Weights of a small GPT-style language model, trained from scratch on English Wikipedia.
Size: 15 layers, width 96, 3 heads of 32, MLP 384 tanh GELU.
Architecture: learned positions, biases, normalized queries and keys.
Each number is 500 + 40 x the weight over the matrix's rms, rounded and kept within 0 to 999. Layers, rows and columns count from 0. Numbers have three digits each.

# o: layer 11 attention output (transposed), 96x96, rms 0.155, rows 73-95, columns 48-95
# v: layer 11 attention value, 96x96, rms 0.0922, rows 74-95, columns 48-95
# up: layer 11 MLP up, 384x96, rms 0.124, rows 0-3, columns 48-95
# down: layer 11 MLP down (transposed), 384x96, rms 0.132, rows 0-2, columns 48-95
o73:528528476505524473524570524503493466423498475566506483448455493537472482471477473622518453516500526452615415532466516461492472488559536549521530
v74:474471590511430508484604476519491532490455501528474528531552536484455492532477567511520462494518397531491488528498430469500505520502525489527466
o74:485579510545536464513517503502574502550587486496487553490519480527497457640594464511499541482483488469458529472498470460491522544480472507473590
v75:548478447431531493442475558499440449512550537596505475522403457429440475542546556477467506517398463492522446492497530464541442487509499561529510
o75:556548464477519536493504404460525453482475524386503519462448449527538419530493510503483488501573547512526522594454449548559510503532475519451421
v76:532454499535520474521448524505492498454505470527520490443582528481528465475448513464541480475482508523553614430430531545526490489465452533511521
o76:537484446552438549450555550459466532560504533518511470467450510482510522462464524464466543495489491477524565396511467501433472514513541531476459
v77:578473501530494498491545581441398588484495474550451460465501530431544544507477544547398509534537495467464550457459560499448439512528555570516532
o77:474480464544486465588589530488522474511493471537442579452500498430484465474549484519523428529575493586557619542467489454476477502540496499471492
v78:478442460473506532490543477435519472538502519498568549535480506610477548532446494467489489483548430552447494419506511470493480518505484551526590
o78:473570467480539448497513475564471469540525466531548517531444420521512473586543526505467522413511486565499465518442472494539564522536509475575421
v79:418551478449510484533492509461509493504524514533515510466500507458460527509567502629513437466491509554478477509505562528483529439464501504434461
o79:496464510539486432444499555424557504528614515423485486448429443518504507433475514512460442467492459442464475547439531551450467522479527501506547
v80:503448488520546485437543468454411535350485531526399467474531578553497396482476575480600545558547504571513532493449488502528481486511504501514451
o80:488547468526573599537528618479470416419528447497474538551477494508426505544481502533381569594563473516532428442456427452425541501498491479522451
v81:451516548494478551520445461499513428387499550474542518515398543482489509536527476501381512527514465520587517484477482519548543446528476446581419
o81:555526443575586501484539430497532562505452461473483484549480431571489485500457440429564470468494607531446488531484568547552445482425432509589432
v82:525523514464506523579493487547553455516496514520520507379467467512521416457474521488466512460537521553443546493451516505529511458496431440575610
o82:509550512602449505429504567573490569469461468432537504496472460492456550525478487499522528515453544486549482561558552505553517498445572556530428
v83:471478514414439489542484532459467576466478524432563492512474481468531600514502566515475529478550476482472524541455532499569469523559528514509426
o83:519525431490512366606541527519503511553449483464451483499512492536515433555514444529524482458489503500441463436453481491545501450529416489493534
v84:473548465458498526496516561551552541440447540495470489485518493568497511561520485458403500523507477525471447509571562504430457556455445519459420
o84:527579473477449530441433515479489573496478551514523530488546530432493490542477524568472517494450511482542554526421495500495566444451491444571507
v85:455511518460446542527456447510499508486526465524501511500544576456465508448510529439469525499485464477476453488476475471481498478530521454566521
o85:490518505481542504552530477442513505541500568494509427567458582458462501590519430533509469469515513541494446460472457572490531441442463522496505
v86:489508500457446501558539455531553536450554512508475511551503487530514436525539562500493457394441468526489440577490505500471584491513535562445483
o86:452475460484562529520543395384459523527555481446530527517484523520495536556550473502518474538517486466532498499431569555554505449524510492510488
v87:477451510467475498565469509495441527448412638532482517525424476504540524543483462527501595542456478461590467507457553457459563478432525490531570
o87:468479554484600469453520510480491517515424446459504503461556567516495464490404642460432427506533583538531542537550463525557492535511517533525401
v88:471547466506512407574501467532547547484497475482530544571403521465512471465510535460467463479520597519517558396403471483533509471499422511544552
o88:492528465497521560523514541504525568504453454424497522450545452459554512523516619451488446447491539556449437480490503473510488525458501541501516
v89:579505457627595443473491543542488518568501411592509480495506530484480486425450501489431428508465559569515497449484520503483499428513491470473462
o89:488503513464458524434515440505563505492541514445458524480580419477560527500529557534479464548424596542528559478476465512532496532517405464470522
v90:539494582578479467433470536523460500522528466480415512538488514489468538535456448461526434464591558519524529475468470469538485482483496483557446
o90:477491508482512508448485507572496499483517496494503453493458482533495449539487471461547537547491475535475569388483481482527459562570442547509578
v91:553511575485551507500526498482555568467479549498504513442547505517458492537492484433516498458517542479462455446551556476497509489524465482497481
o91:506484472468499482509453446499482496554464435495571458517539407499515503531565469532534594520537454430561477487489567467459497573460592533465522
v92:461532574489465542456471464541528481529464490591475509451534544481572418511453498548536495556484414548516462511463520469467544465478474550492459
o92:485468527506501555459482455535495496496544516427508507524593528594492506518468499559519485521542512500509553452496475554434492495532477555527485
v93:530467551537499506524452503507551514485425444486521512602471503499552446424475417511514467516492483435457522559515541476411483529376538510473541
o93:467484501423445538547476544486523478481542527535610510467524604464464520556454523458514401523448484449497543502634522405509466531561482444542486
v94:462528545446464428487525497498496579522576466519474487425549548502547483496525463440457504528498524524477488496551458451494489482499500558482407
o94:499563525493457572520490509437460433472546466503496498511498461451446422568483432507497533438517492546501552555522450523453505518479567372530591
v95:491450548542433430458556524575454518514506537466522507556509470416484444517442572566505514478575516520470490467515434492473509523481443499469568
o95:538547464513483514482532505455484468530542470571514524461519536534443521529465483556489516419413457532497537480485487522553533508489477450431515
up0:522489579548514473524518477467523455486491498501576478481497546516540411419573479453437488529522519503468533466571540450504515495498477491497465
down0:516475468484528519508558459513494507457512466516476593530473483530499547491448515538497554507528482467495594561384476521613434479505524477474507
up1:452459443515530551477516494516539538459494521506541527495526483529493523500541396475477531473484494579486463497454466451514596497458481479489525
down1:502488475466501448567466580546497477501533531517497550470531580480431488486534484503507513496542531534506505494502479491530527514519466503441469
up2:498498480468508570522579481444442458562487468487465449482553530474473484488506512497485470557500430480476538558448450489472541552506516548587507
down2:503484550534549429579443542515510507505462482492528557495602511524527542569477475515474559508529471504530478512507487516482473474516529545493497
up3:465516501507541443399504443467508484448515471465501509508496583518478515510459465492476494473475525509446483569497471574517506504550551534516503